Weights of a small transformer language model.
Architecture: rotary positions, no biases in attention or MLP, untied embeddings, normalized queries and keys.
Training: a variant of Muon for these matrices, 792M tokens.
Each number is 128 + 32 x the weight over its row's rms, rounded and kept within 0 to 255. Layers, rows and columns count from 0. Numbers have three digits each. The size before them is the row's rms in percent of the matrix's.

# gate: layer 2 MLP gate, 1728x640, rms 0.0818, rows 227-281, columns 80-159
# up: layer 2 MLP up, 1728x640, rms 0.0835, rows 227-280, columns 80-159
# down: layer 2 MLP down (transposed), 1728x640, rms 0.162, rows 227-280, columns 80-159
gate227 101:172118137128118088143113156155120076103106119103100162158164128096137157099132130129096157109145095129091095170107197153143178089098098129084100208089140156157106103149073137119142093162132117092147133154105127197179149092077102121139123096
up227 101:090140121170120116174173178169119129124129128145128190102061141120139083130145111107150132148110147156185119095135108122112087102117168093164198159116117115119151104146119166124106125121147107186118167180130137149107103109103189088092118072
down227 108:126156167086114061170142142137175156174094156166050108129109123145081102121138163098171148133146119183163073109152138113100148064128114130051134120179113097088095099114106160130119178157133140080129144117158101144161092155075113161101145121
gate228 101:095128099136100061099117170093121096119102097139181121097047123135119123125140150100088139142166157137093166076107140065127118138069155144146138100146054189126067078157097106139140160086141143157131060111165150104114148136127134147179105075
up228 101:043155153092111150097132136141058139125093124205081132078147087114137121132135119101174098126141125173100116181153096144080121096127146108107104185127114124096063114074112139102153112191100159103095155165125140058182086157078140137089090133
down228 098:128171104136107107121123132127141127126139123121151094164134108168156144120115150125162130122081062188151116071172116045104154154120047131091073146103159161105160076118086103159168112122095133098094139134132169171049147131143149194130079124
gate229 088:189137162067115134108187244147148149177143114112127197119126122119116126143156098142078091118124100085154176061055152131103242085097135145120195125149163085131106080125117057121149132110137117153099210170073169137078149040133101131142121177
up229 087:167115089095110085137064138120137116072140175091134159142116162100127181164104121117094192160154155064137098102127107151118050110131165042095132143111131132104116103115124133200061131085137141065101110025097082169091097084127126142130144119
down229 092:091163113169143048142019170145112168092084172067167179102152123122135135152101157143143147075156075116108143152132164144126156159112195072118094152075134124167128104078145084098155093133159169145109113147196105131138114126110150093076101116
gate230 096:118106128161135125170147160079121120151112176120077145104093053164148138193101152107141119118141114101132097150194084092121163136067104156131182107111091138095111183143121126168145114122119090156124138129122151064122160093140119109140125066
up230 097:129121166175106129106091054151075090111083084118140064116129134165150162089107150131102120110126129145150144105112069087144126136104136093139094135094140129119120133152170121085192186135181162131096116077126132163075114174182114157063169147
down230 100:145138121115139169064122104121126112173140109129069082133159075128118159164168109151148097107102125130147153123069087104139127111106089134100108095183123136107072174151142055154136147130114101078163034162108116121098142136186175144115156180
gate231 103:162109138150120119114112131165130155088131148056152064147088148172149137170126143132125177141108120116138121123088172108156122141103137151114118202122090104087089127127132158106145128116110181161058150115087109097085069072157121150140164150
up231 098:118148030175140086149093180127178152123086082120150126084116171148116036121101143132062154135196107118108122148114117094159158149067186115087130103122181163182128103127130143170112121142129075155112139123115103171129107134107147148116054134
down231 103:154148154115134062154146147169082113131128149163157120163118165093152080115129120144152107124189129140072091097113124133143150126161139114049071131115096116092162087153148111124151105160114140097136171128217127156142097201136093160155160185
gate232 097:124126117113107131096160155196118136116100137133092112148063161201131111117169083105131074139139162137150098144143109161113139106115146107091111146095115116135079130112163153152177132119128141193131174138129121194111066141092152047072109111
up232 097:109082114174109167128138114069097116136147061148189130152120139088154111170132188066122138142156079020140108140113118116131102168178119151107133134185096116138168142099140097091118143140132103134145168134094146151174155075097107194111217082
down232 101:097154145129119110135133105108165157121156140095135169111106090127151129097150098102132140121058122161141158076091125138173128148158103090097086143073107122128128139120148147129092117164143099154095115110118102141181135176126108114088075147
gate233 099:145102118101124173133156177132076144119123124146155135123112080127060118153125101150157085105119143138161155036134156131087099096143104141114169157150128154109150188084181098122085147097141131121059135134154112110125139110103114164195146091
up233 096:134107076116130166129161130136060108106102140102090153105130161121094128132085174091135141136177096166082129134143074158130170136139115155156125160102097089121118140147124113106097104175123145184185095200093202171109143112141145131147176108
down233 102:130117106102091063100170175152136117107110084133124184135173170137079108144102108079098163112186112117115131128118095128171139168086153131165070131108134149129093141130121199147127147116141125176140146108146134175070100120142104173105068071
gate234 097:145089126095154158104112115161191120117102130105110116163176161125134138117160112076134152137088163092141106099097160159166131125122161118170158195117087100103128125132111111225083180102139119171166148091094104156096144205183133203177131174
up234 099:132126183172130176078074141122172132153099111155159107144164125140133129186149116115086169134039108122099162081153141130084093087066119136147153158094159166123149161078176136153135118165120164127114106107075121089111146120097108144095103098
down234 099:171140127157076086127149080154150164151200140209127179150129136107148166145182134110121083098137145148123163095102093111111118103063111137132120094113057182093153121101133095117133070142148089130125122137088181120141113069125122078128124107
gate235 102:125086135148122072133187150154160112126109123121131131126132115080098163154106124149116141118134151024103193077218159081046183137060074183144132110143104164153179195101190191108115077177140099149084130126112109156112111151137089100151111132
up235 098:131085151080093087127096131158146127121129143172112111158122113097154093149160156049121135087130102142162104149146127105139115156083106149127125145138103117083059108126122129184111125145150118099124126097142110096147092099122119168146162146
down235 095:077135133104071093096111086166112159209163124099137149154111187084124170121104105111125117099130080108158058101098144148131143104140152179106113159039121085180163143151208147192169137122136129127147153147145087151112128134177057134153122132
gate236 106:176129114124112082144098125170165112123117094116140112138093125161152140103113139089124083097108186146126150143154130088094134144147112149117089180111131163149119098185099124159107181114142131161149103169154122114123077153128103107081086115
up236 106:207095087153118114129129157127099131086118108065150106154084133189105130075171173128157184171114140128104144160173108100155170097167100201142149167149163137081121142172207146147112164119088144162091083147126147088092075183118060117098127176
down236 095:124120115152095113071219140129176072131065131090126027143092108150090138186121166125112140116184159059108161088170159083132149080124140060079220177171101142088177128078165152118144093168135113151131134129157125101114092105129158119086135128
gate237 104:155144100143071170159130122105168111183129148068128144131111147120090119154147096108089094121143133132154094100100158146092124082136130083149130132186148082167158122136106144094058083135140148151155152149127184044159128137132097105112097137
up237 101:083205138065166083113182207116189168169075181142151107099085114164143131108142078056124140169118144155103122080124134147160148037138102062110144153121125140141124132124108120164150117168104141166133140142050161126099182145113118166119113084
down237 106:142132133112165079103100174166085153176122122100104116117083112157115128147161143101103125142129103134122127111184105103086128132130142109094124114098149177068113156133113099133083139127146193116164104157091167136128151142141076156115087212
gate238 099:150095104144124126143195159142135101158115177098120117123125161102090060172160182158159154153097071131124109103146108135158118101179159157115120127056156136125140152106104139131142151118155100080109179103143102091173171151187105140127199089
up238 099:144149109106164128151169111126185110078172127133129163100192111101142109176220137148108137120129111124143081142132112117145144084087123107125158102133120093169148154121164090152161191096149147175128178081173111108121065138087144156092095093
down238 104:097135157054088127089114165178152064155151108122172134116105107101138122136151108100164137131049075127142085078143126157126156076121113167162121121142187068156171131104152103138126157136130088112103097106072111133105103174120098130127093135
gate239 099:188131183125129140149113142165154164154131095128132098149134193136125083086064114109096125129138136116080154086072120129086103127118110097077117111106120103102144112155117188080115126132108148123092103135109113120119127160117156133162130109
up239 098:148173123105142077134078132193135116056148148075145177122112202141126158099140150120098128172124095171114195143146116157126149135102078089121052132096092170129121155087097133085064135078128116175105114111181106141115103151121107099134125107
down239 105:126111127100172152101117137150107140174156175105119130150068156094131124122098146160074147119143121164058165105096070122144123129156123151138134153107073131145138157108101105152106146116149163137158131115146175103124113073119122090087143125
gate240 096:099152155132073090127142111113123083138192106162090129191137103127112126160111069132104083192125109116132132142145162181123086115132133139057112107107093102084125184113093103124131125173165122153106090079056119062126128113103165157138114175
up240 100:131133130154177093082150072114158065138085165060150139077069095103153057170115118135068155142142126117077122083175156146150116144134076112111111082113117082146091134158127153069131124155109109121124088172133061086171156111123140091092150155
down240 099:125114135114148103095127162136069105149146135134158119117064084167119188183156143116123100145124146103122188126117168163125137132160122116119092123079140147131105138109093157144100087138093153096145108113145104081158155162114185102119139135
gate241 091:164099101132144103125130075198114093133173141123111151112135128131145098159170046092192185117051173137191112121066149126126108159123103138164121067108154145148137118140142192111137152081134076106135209142195115099118098140129151181127099150
up241 092:129146078111146142142140140170174162121142152106091119083130182163122162130079154178135113187137142138084109155104118082106097158165137141126132146098109143096067082164100124156184083107126121095193150150078085172130079165094126118151084114
down241 091:142109127146115089079176255091119130111125196134142141096101211150157169104111104121090164141172161111068135105081176089165138155091158109148199126134117122101129198131122139182135133153129205137075170117091154123119115121122152144110170113
gate242 099:122167142156103142141140112161140137133162123134092147132100065170133072126060070114134119145130187161139201086145201065094141156171149148130125188137136157173171159103147074147118133064111069105146123109175133115197137149172084158104133093
up242 099:094143176123142134151162147089124107085086145089164098143113089113114135124129074105162107147103172105120162102099176134117148120123099121161205180095118117146069184118025095163040122132111109131109143122029082144131160095126163136137134147
down242 103:092115149179119164108144227124088088092145180146125121137157080130097134170092104075140167093105097135082108107148150130136154137102130138132134148169172154116129180168109150157107133142125124172134177113141070137085155101156165098093064188
gate243 106:149082082132187145138105255125085181180143067141149065146086125101122173181187125127105071167101144135106154043109122122115137142105115103128098115100120142140124126140090110155132093177130153125138079103090084142126138199089103101075122122
up243 100:121155083092132154115140189062174146089136202065127111120165147161155135114134145116128163154074175153098106081103172088130133139137130066103111157109144105174120063123109171124140140160089152109162067117109084121172075156126167105136150125
down243 091:147142131127113100102166125085042140121180118069123112088186081080153130178131104069168111151151076075141095133124110102140111137153045146146103138155140074099082137120092119169097169111145143160127149134098114179148168099122143124171145125
gate244 103:164097105139125141191143121141067123149124153043185108123125098122123114127104091176139134133121129136179197109088111128085146111163080134120138143135152189163189090191142165128104110157205096121134094159137093128136102132134107142147147069
up244 099:158103140147160152112146084163108106073117178148124154142118084189086187125143082103116150151183150088044183143177142134076116174081164160143134168119163152165091152100145151131145136143152144154146055143133194117187069080156102163084131159
down244 100:114138168138082126126135141110145130076161109149100149164139126098098134173117134117032143094067065119152125117142142124128095162120107127167121106148161118071097069171121164130089142148174082085133159139094144134123120169157129166226140107
gate245 103:110110147109090079141096161123150120148145101120113150128154109114133114194066163118065142145143182094048162135130136101135123116156187130149118136142084143132061152134175117157092148153150179129136136081165133083098164096173184113220133101
up245 106:124150102121161097113137128168153061119129176148091122077126126191094206145109178175163167150089133170198119186126131125161111139101151161107169097088143141152037127168139084090159105118161109087129090145153121142109133102062091155051168160
down245 102:121160125095049066098124168174124096115162155148179113066130119149048158169167140131144117138153111176124128095123150093088122133109181093152196152142102117143030129092151119079118118059151149149119134087173145109063161098149063110135170152
gate246 108:152115116128112171087140101118140178073116116173101181171079102146074173132093103181078144164131102048178094150151106082099104145123099083135095100118119116094126150137103126170080068117142096142126124127104110107095167173126148092121152088
up246 101:153132129110168160059144140137168175140144128182129175152126154095110172108111135080163095075146172132133123139060161138126116146169138113143144138091091133134114147175111154131207105168167106127067155159171164113134125145123183139099103126
down246 110:096160123190141121165135077092133071042112142124141101160130132102149185148111109149167207124149134119184082113132070123131184103127053093044110095138157152114107102156114134172176135078122094088130124123160183164096131093109115137110146062
gate247 100:078088121135137070101102148079136157112141119053165111185089104113159146154166093188130164112151139180145119121135108133110145117105150076091113149129066108126096165101154080123121093190115105115112157116110117038157152151141131119114196137
up247 099:133089116161074125083125123168142163144121125177162122085138049107159092145154112175134121067093145127111168138064094118127140147134086203105133107177070166169157139095135107114085122109144157119128106173113164087105176114144155132126127104
down247 101:099092090186192171086133135109137088158137154137144145044108114146152116126094163074194115167165061149147050092130175185138150124119096122101129128145160164201096133094101121141156095179138129126125141064122122136129125194144123154087096202
gate248 099:102083088092155121127114014143151150166145131100092115110167058127128136126061085092155110070125137091112146109091118152069137109125110176105090117084109101174135063127139078092139158152116078181142124179099127144122096080170120113170131181
up248 101:134091064087076135136168088144132164209070115105219095131172199085127126124067148093153099137099196139135117138129138137216122124130133110126121118109093167060116110122124150111125132164080155128093143109157177095138122097088086147190096102
down248 105:126072128122071113105123193118089184107158161162160146147107240116131148111162099165093116107124142128179077124175115141145165118116085069157171097192126162140145201148111117165181096128128169143107120079102167105140191172100085107139128086
gate249 105:176111081146114175114139144048094138150106091137105171173121104150050137179090109178129142133122208066126134096158096149132120108095105145085126136131123123129072140108150160130108152163125063115101111095135092149131075146122101113145128142
up249 103:174145089211093072179105147161091173128165114157181099086113088112086131126152082130140195144161130133109100116177112156188180161132153137132190144078095171141128142102155084027073133125188133161080124134099110168141101128193129168124163087
down249 105:129080086131127123137073099152114119128129114131149103116146162099176151146106163102126141099164134144100116157082051127048092120095163130137141086147152113090160172069105109143110170058125164094161129126098168177145150169108129125085160106
gate250 106:164147064119100145095125110172115154114157101106063158073176090139157121108154142122123171130061080115127128139146150141117159084110165082149104139150119173094057143144133113137151126125129176112126113132159134087096117144134126143150041093
up250 104:111099077114048129149100138108116087149120095149100074151121160126125108131133099107110130100166094132114177126115122159151165104118145087126131109121132128158121073111138059136160133132140135113116101123147174155146133117094104160099106068
down250 091:109132172121133156150111152137126195124104131113051122132057168154110169187133153178119129099173119156130107119083140137136137156164145131120097139169126138135115109139122082092106068151153131100120154113162118105129180107139217123152141084
gate251 099:155157162138136162227106120140094111082114127109154118091110158051126128070098131116129135143122124130120171043148195139142127139085133083160071122149138199090160129093164155160073134161213089160090119141114126147163040162176161143132141068
up251 099:122158144181094038203183135136092090061107161102164131129140135140142097168149115130070146113114095074090112132109129177121110117135125132162149166216121085124128135119129169123138119104198098134114133123136151120128103086168130136160134161
down251 105:113140116088138132144175120143110119119149211124058169140133159107125088205185057190104130115137119092122088173140134106067117123155178134128093071155071135124142145111138138109139135089110179156069114068130122098199154088108118124143139151
gate252 106:115104167140118152101151233109113169101155182109083133072136152079144069182066070130099184106097128113141118065102103066103148162139165149171114180113078097115134176116138117121108189086103159147125164098153128123157125141078171164106097138
up252 102:176105139147134120102161185132073111136153119140171152160100151182141103103090142077127090107143117117152109104153129169109090052127123100127107156158142123105159139132110130110089140112137114116151099109142144163115157122161153155161192105
down252 108:121172107121125153114131182177159121074089118141122096144142101097096116130111079094119114126134132111136110174107114136121106155134136159163147202148087124155152067197105132193046104163135133108143115162163110144147140143130140172115171093
gate253 104:151120078107127117131105129140129150144115106140133121036154161160099083136092152138070186067149159109147155127113169140115095133141083075178121045136086122082100129125115109146114150119061142151111102075124072121101096079161131137125097114
up253 102:137146153139125130196121121103101108118189121083134196137138135143141143167093105104114100111074109229139058116112140140131120158149114074068149108116101147105144118073134155184146133134120136109132132166119132072159097120155130123127085103
down253 105:150090112132177104097126161160124114165128073080112142135074080123096148146106095113098190138154163195102124094141119103130152139063125129142136169124186146076144122144115083143112110131088209138057165116163162103110121186153163096113130103
gate254 099:149139096134113184149171166164203104058128172124139082129168095127153151112124131102170117066091105109039121104114088028147070135117115099103141152129135219150146154128157158198109112133098100163171101115142132182124159178163136139133130036
up254 097:117158130146117070129149197134104070141152139093122113108167121104126122178064097154120118153145148108141167132126127120195188129136130094211107137116080121154093107111119165116130096121091167113103121122078141088188126145102110141164187173
down254 099:121125163118148149110157158147116131126118150110186114139141179079112161098193114124144117116156093140103142140115132140149119164150147116130110133123184162138168089114172215175168106159116173179096126216158114158076104140065084149126088098
gate255 096:116155124146125097089132120156122092149164105071093077115090118150138127124148082107134101108110174134167119187116100119171130109109194123164151130146136087137130102158118073117063134187102151134180170146107141166158137181131071086163120129
up255 096:131153127150128083091195092162176112149127099075146111144180120177093148159132121133119111155121169087104132109210122130124116112108149107154161131097134147138160169070104122136132144105123155112120117127112122152112145189139084119165152089
down255 095:112169169111134157065087057122163131102113063123116135135150095115104084078180106133195148136111090180180180117102139180104141157137161117120145096052141145099139110087122103132118143100125113107136140113061146153101192041089128101085056164
gate256 101:145098152150107128160095071080086138146129158118168091161153171144142151138110125147126159116150089131115134092157164154104154192075098119166099125136087159131164046112204133117144166080138116096099080116141099146109109152096119155095105094
up256 096:096130141096130119195102106077093123166044105113139160109182124075102159140108142205099139126141095132165127128130132105178151128113107072092125143189115124131109163123116177121178117138146130095160139133169144138122128153114095173110192155
down256 101:148177105108138155095151052129117086102158074097105138129115139124145131156167126084140183124151103124091134141124115137143121103161138153156130120184148104106119100156140195161179116112093075155088088066161086198155168111112128119129124140
gate257 097:102096121123108150155145116141045153144076067180137133070117116151131112116072110112126142103129153121127107129137155100106084055044098159198105219165162165116092117077128147167145131103132068169124150133104125118160106128128094111114171121
up257 098:078151167126146090110153090173127112107109142155138084122122138154074211099193115190104097138175097148104166136049103141086131108118117118104158139120046117133148117174111085110128146151136139143135162173140106154108169112135141155067123122
down257 101:123089120096104121171149124131121137107149173094097150209129047182105139146145109084111112107140089112100084201036215117137106162141192133118147068142131101134085123174130126083074151168178106105181133108123104172133134102164105198111139159
gate258 101:145133104098177122065108084135038106156158136139069123096107151178089175177160146097125131115118114072136142103113149148111102144108142131192006111100122086135065165122143071066136156148168118107147077100124131141158099114101092185119112095
up258 098:152116113102092171134149143134118127186123143144130121078158087124089182108133095193140084120185150130153130131155121158131119146085113085156130122137077123038139169100113106139108153181139132151126122123125137174144114152164146185135129077
down258 096:132139126133108116086142133084182148151156106152183166162115136202153119120180125116167181161174146114137147143150213121102135116164062139109067156094147109151138079045142107132147119136135164132123152133198144079073141142180100087143154078
gate259 099:082135142169114139123161156112134144090143109169125128158120149101112128174148195085150161141152123128071111156198139123124119077165164083144143107164106104183146109167115089197114164126120110104124088107116127107099108131124110205080185142
up259 101:088150122084114157120141102120123132122156145089107163162107165113101116131117135206127122142124121105108137153122121208114055182126094164211108089133141104099125133137124128112129134171163113115125100149181180131125149157103102075161125146
down259 100:108105147110138119098121002153188065187148144148178108106167134148180120114118112100164089096133118101126131109130065148149081166137107136121112192120143093059131092180148132084101136118141136117157196114091114093177136174163109135168130135
gate260 103:114168148125132176126046174130109112132129098128094112147103148129127188088189184131136144114133201084139151136129146157135139053154135136171096077126099092160135125151104127078180084148163124173182166125134099134113104119121127135074145105
up260 100:095134158101144137114137180085098126147162110108137111143071114067127115160205152090132146156165112121075097092118165078157148137145166115095120163123144168109112143119130170191138118161107157071099168029117102135240169106064174142162120117
down260 101:169104052142079119178140150140111196140098110115099152173157065113087121167193109141160157113150104121114160167127106121147110076143127108120190128154141157147150131158075121078169167120096134097074138156141097157089092145201123133116126154
gate261 103:146123144174147128130111182161114075124101101148097094143132154157133135123114077197161121062102097171130126110102067111131151174114111120158168046155176144085164156175105145137121113185135175168148163141129111139154199156126111171130100157
up261 096:102052182139131071095137127077114092074114148081076171135115080115112105133145119107128152117091089015095107064104143186113159089126203130133125122166139110083144159141158096135128151086061158128204097091105063112073111132094108186077183156
down261 100:097147131096156108163107160189146095140135130134126093172122080183132142143131147132078151152121165173092165181137127117181125142135110111162100124139165139103150130119147118114143111120079101055127094102077108110171086088196192158196171113
gate262 103:137084166171164118207212061135071123115147139121110148174113114143085115143116124149104098055135199098157124135096112154119164150132163110169156141123138169113171100086137171105206129131110131131148109098071134124126088118154106124166038173
up262 097:111111094149085142184141135086134177085128171109162080119128074128117179112160136164127118109147183176135093166147121112138166066207155128113119179145150129085133131110087113172087146121184071116075105145161095144187114151099067152111130173
down262 103:086153091147169159111119208114029089121089124121047146144174140146089115171138135146108069181115102089125074098092136159150090173094101073161154150116131176088143092096179158154157163131087126078146131089117145126088174029185144154155123170
gate263 099:112166104112154198122134145182191119141172127139149152102081049142083144099107181138104171132139127118159114100087114086135158091068154171161122123093119116112150158183165098113121128127152176072167130100195144091151116142142119073143117105
up263 103:151164171121178153099117133154108122130181109127188093134063145119114129148090204167119179134143170122139170080107153149100089112123086147131145179075125133199089115131062159081139119121162121094168127114150094087112137124155109141137121197
down263 099:135178111153158132099099152109137081161126096159171104098077092121093099097159137125110228153107127181107159142137113122118140197113141135178164137108146172130166110119040107157171100149094151108081132074124120115102124150097092158187130175
gate264 100:176144052124149073166141145155103144054141190061109126203099147131088101133122092130140176137112136132090112130194139106122113129166134117196078194118091157146121114119147173060082181116120093175132110120141118141120078156102127105154164184
up264 100:056137107098137168087123171142152130148114150163166082079146135206162157127043167126203166170124107124138144121120051174102100100101109103078138103159157114093126099084112119129156117166099143143108107144093102104131143143144155084129118061
down264 098:080177146071079165100131046137111077158120119130150124125143140133118210096141123161106160147068121074169138134117154089141066126094110095108136150085043132080165095080061147125093081147114181074154143137061112152150109152158087137124177100
gate265 104:115116147098116130172149077107222091120113085113089077107106127136127040156080141166146143163112147119164206107142142148150144129125147083192080137117136141098114086126166160154096150177178123105205140071107084141164103123115185172128080118
up265 098:105129135153156170129076059109117128133084084148188144086182124147106119144124143181136135065090159113145107139157152134132199152117087143110162081113110049131176116127108051164157110155101070169157101142165190156091114138156148127108130118
down265 102:104129124136134140150085080096176119101160108135118070111117122111158102130079132116169165119033131127157175162130135082153114128121091141108153122064145161117128097160167138140158196102122159121122079150235145123073096106112101101141113110
gate266 100:091108101083145106136083222155130105127119147074160111075123115129101147144123161109119087110128074109126159095142098074096129112165145134143099183158100092103082149159067085110100116087163128150169157103101108082156162133157113082115087127
up266 101:096115147091121162122152058098128092107093113101212130115132147090091156154135157153152125140128112098099143182131151167146127126069134115131161107120124128162148149176127145138133134103101121183118170102105183128064105133164141149145165109
down266 100:175127165205165180101152117136081145122116156168101136094179100149146109153138107119127194173136131115151139125141121069143109119146136092140122157158158133161169166145126158160129102079066106104159130135107109167083154135083115181127147157
gate267 101:119082144118084093106091146084202134120145148139145150131122111124147138145147153139102195048106159147149194119065150162166207096152103106130128160120115151098126132135081132106124207210099155091159060087116155082142095124132068124120124187
up267 103:089111180182162129112144130157117161152099155111112112099145177121096108161238160054134122135141127160095126133126065122109129167115081146151087152124125196109149111182160114129115100098121163113097144107153208176060102195151145104122129128
down267 097:149112114085102119110096073158157164167190131084117155113116063182105126196104194125110030096120216165134102142129126135134132153175213138160117072144161121154123088095160109109116081129167083134179139102204108083125124149116126118144117078
gate268 101:089119153139168145126163133158115092117070097115083106175089123118136127080094133090085186152077139140135158115148131067150130096120143120133118149069123085146115142088157156054156122213067121111092163165145097168115166151110117113133097128
up268 102:138132132151140111073179147136150130196134121151147141169066131136147068133100120083066113129152130142104105133087072151153068129154123122147148088111185141135112137104147122074158082176099126108111096104107142071098071080102116114066088099
down268 107:127104141189142087209147163123128167143118115103130136131113118080185131137109097140109172157146146128052187157096168085065176125104097148144192101176146131088132179183072159078127086114119040098146130085089158111164136045079106143161142147
gate269 096:117130081118157079150176150151188080134127092142139117129135097149107152111121075167156160190165144126083166144147137139075174163143145141144115073103114174121166123125177137115119166149138134109159131179132177173091145197135084136128087115
up269 093:100108134144186050124151153114182129110163153123141125138158106178188133129098095148117109140136136141074100135108080092159119171128128099060118085141153105146093147146172130161095101151129152100103098108140155140081128125137083181146128136
down269 097:171090129164086107139107105123179084167142150113148184165149142123138079126156156097079159068085129119107156154116149154125046189108125135155041108140134124124146084169121084151164092139118154135082136124107108093163147159166107181122133127
gate270 096:119142103147153108107146157102161090085141118139153106160165115168142070130143100098157089160109130129129107119173130126114101194110130147135134111101160134167091132168151072102118115137172132109092130108114149142078120103145155156129140126
up270 095:102107128133151116147125076097112137105138159144136103149105089114184149185110117131172167205077120111135167099110102134109113093111164153128169032173122178110120148139094149121123116102109153058079194083087127119065102149103147102130138126
down270 096:116174165131067121193160106124107092144123151166132063146112127126174069155091181131135100159138111155184082125186078137103125240171133089147185137135117119166109085092125149197085169100189156120132188145101155100066145144167159115126152099
gate271 097:142127132094141169135117182180166087121172084174127153113105151165121140119148142046139119156094130082088178056140165112103095145095159173133138172230113115131095149074143105117091138097115130107106157093103162129193152139112116118085093134
up271 096:100071076109098123073070112108097145146090119124111125106076130139104078144106202165173104121156183178182116159053146100095168128140144141140114142143150100126097142126155101122159127086099125143135143117151098140090135122204149120152082115
down271 098:124154106140087102081121103096116073128177092089084105136105094060085095187095136175146132152129080140139062221052121108128158101105143131087144114132155096100139150107096101153109147168166121146084120132152077147101102118123122167126132094
gate272 103:088133152103171117179123140193155182119110119070109165167159146112177168143067084126145169134159114188074144126108128165120072093142150183152188122127112118162115137124141145124090094080109101092138130086094110105136087105208101120118128162
up272 102:165140083139093106118122155123120099093144110145150120136116162165131150131154079133166133144117117118192080126122156150101188151059139125103102099174092108144135082101128126114154142112144124146094132093117173147108134095142131172172087118
down272 104:160100077117129199151113095124146126141135066128054094059098116157009096092174184149143091139144112182124104131131112132107116167137108074127182111186108138135147143054133091186181130136132129143148154129126145151136143143087117082180115090
gate273 091:133153078144128170141122153072105162072145120064160206135132127140133122166188039068097070146135112074183178113179143083093134147152159128078131112152143093104182094147118114100179160079111129076092116095161093068139165097113141203133096118
up273 093:136127102089114130120069129116098110156149102060154159073113093139092191119096143193148104099179077102115143129098216083132133127132172136138107196156127155121121117116114123194130133172113178041103107128098143078140179102103102185064097212
down273 093:120112138141143122079135183131148141069131146167090167050109151145139148113100138101102142151127134096198124138078087133109139115123130155142092091127127146141142091135140132154127124121131128130156111097106158095108121159131160125121106105
gate274 099:147101128125191158086121098141142130174222113136151117104138106115128084167051167129152154116130108153095114120175106118093153126120148104170180120162118181158167127083183127116129172097145122091149100137244155109128081150138114133139101093
up274 103:131116142117089144079110096100157138022082107089140149158070101138146141109141140110124116172074098105138179135098123084094119180132091109100154187113075100138105117139141146170127132130137109067125057096090139138163111122120089165113094145
down274 102:121172081108185098086121161117149109134150134147108070127178117022114134081110132099144140145046172121135111134117114129138129191157111120200118144191168117129161167110147129157137117076126110172095108110154138180161079148147178146115113090
gate275 105:090099159159162152079063129158148115079093085078183172144186162120108122126117140132108135178149121127136211095106150148146124111105156136135127197149072214103113120133076063127110123150107083147164160137191058153143107104089162147123137106
up275 104:109205150140117118137116161117126096131147140138131108135106090131177095121112166109118120099183149196129157103126118153137170103119171118151123082117067076198141147144182196162121105163160144095132106139154155088128165101170145143137071116
down275 106:139081167127168132131160100122139098112103153190096135096084121125091110161060167131087144125169190137137093134178132111131144144113121142125158148199107097119118093123138140101106102155116139155075096150099180113157141140110153116145122117
gate276 097:060125161127129170116111167076155157103156129127181051176111175127110121115121140105114077131168152128130205151160135159182085143140130108110098168166070099105166128110174115202129142087097131145133082076073077138095112123113070175104161084
up276 099:099115139180130135123161115169143074148121117092169113159159144174164151114157043162148158091074113134047095111126065079115167079144084172133096114113110143051115146153088145135156109113158175163164153161135189137139104112130152131075124182
down276 098:086186154156131146126108073133112129124155087119104132097103084122105181104130168114148065185104188065168107112077150085122092162125166120082139133105103110158100159107089137093080181111046162119185112113120102150118117120157130105148104157
gate277 097:163147133118088168108094170163139123091149128150124138110121137154125093129079164160160110096148109131089096099128164142102154153073180080115165081083137095090131128108180083095123134170149161119141076141126108145158136064131181152161166200
up277 094:128100162065181098124153142177149166132124146126137174130115116104102133138115115160145091132114125154122127072138171130127127079133132069126129209132076089121097148156151109131159128143124146132099111117117131089146147078069135135138136151
down277 094:112123122147124116115111195153128039099126131111146178180135105119122122145116147060171138108071153135134120104170074132126110089122120119078143107143119083053155167133123145153135108089198100169069098145126110142148082104107118083143123143
gate278 100:138144130182040121188116123097117146103096145130166097181127115159172099117128148147133168157131119117167138114082139121153133156168190155148149116186173150185089131155124132126094129122198088167176163126141157153098137185103136189135174157
up278 104:151193157148164147085133193098077137078071095097121086173112130178117105131143140129092053191155113167094080151174115111109118098195139141097145133179179122067093063157166043206093130161113174098071101176078128094067088175110125134120135152
down278 102:100120182150106117155135245128080146120177154149147151135096174154152143224168148154107160111106131099119102123126128189165135144119119136135143147156184130101117039212128116104173137112158104137151134175149082156143098121128146169118167132
gate279 100:103132165033137040129155222135108089141099122105079169114131130120168202177083114144092159129073158143044126154121147058192119099107176113097099146193092135090119168135138112125133196078102148167098117115121098127153159155130110111132090193
up279 101:130124107116143151174109220099055156164124144175150145154101110140101105186103125130117160138055148100089183060140135111179148121163140104192083075143106142181121116155133132140129164135122150130119132086123133110064136146148147145120149187
down279 104:178078116154109151108094233134150121145131107109155145108139130156127117146147122103145185094131088108106120089135212148139132163117141110101088134053121193109140080087141069138098149060145132122115151089138135112081142141181201079025123087
gate280 098:109126124114114120082109140139069112119149119123110161097125127184130150124094143123107169163187177131185146105127112150094131141088150094115134119107153095134163119158179134148159067162142159155104107113142140213152108108111123070148131112
up280 098:093120185130115167108116101151082088132103127152126175145100116149080138146138088120129135120231114097096142035104115166172115070122108118107167121114159155170148168189137144115142084192069112139148125098185152134155107129183119100113127130
down280 096:149117124189103169082087178137150106124110091101160131132174158128114153131125133126149187106198150159187106115144107125101167073122144122138183068144150156080203121095124091093121131110079173148117107150175131131162168167114122104134137099
gate281 100:106172108117179127097138122142143128172165167105132178151128146080146118072115160163136114090149139160159094167086156080118127174103113140086123114132112160154167132107176146090161080142199109145157099168115138124128169108140089109085110177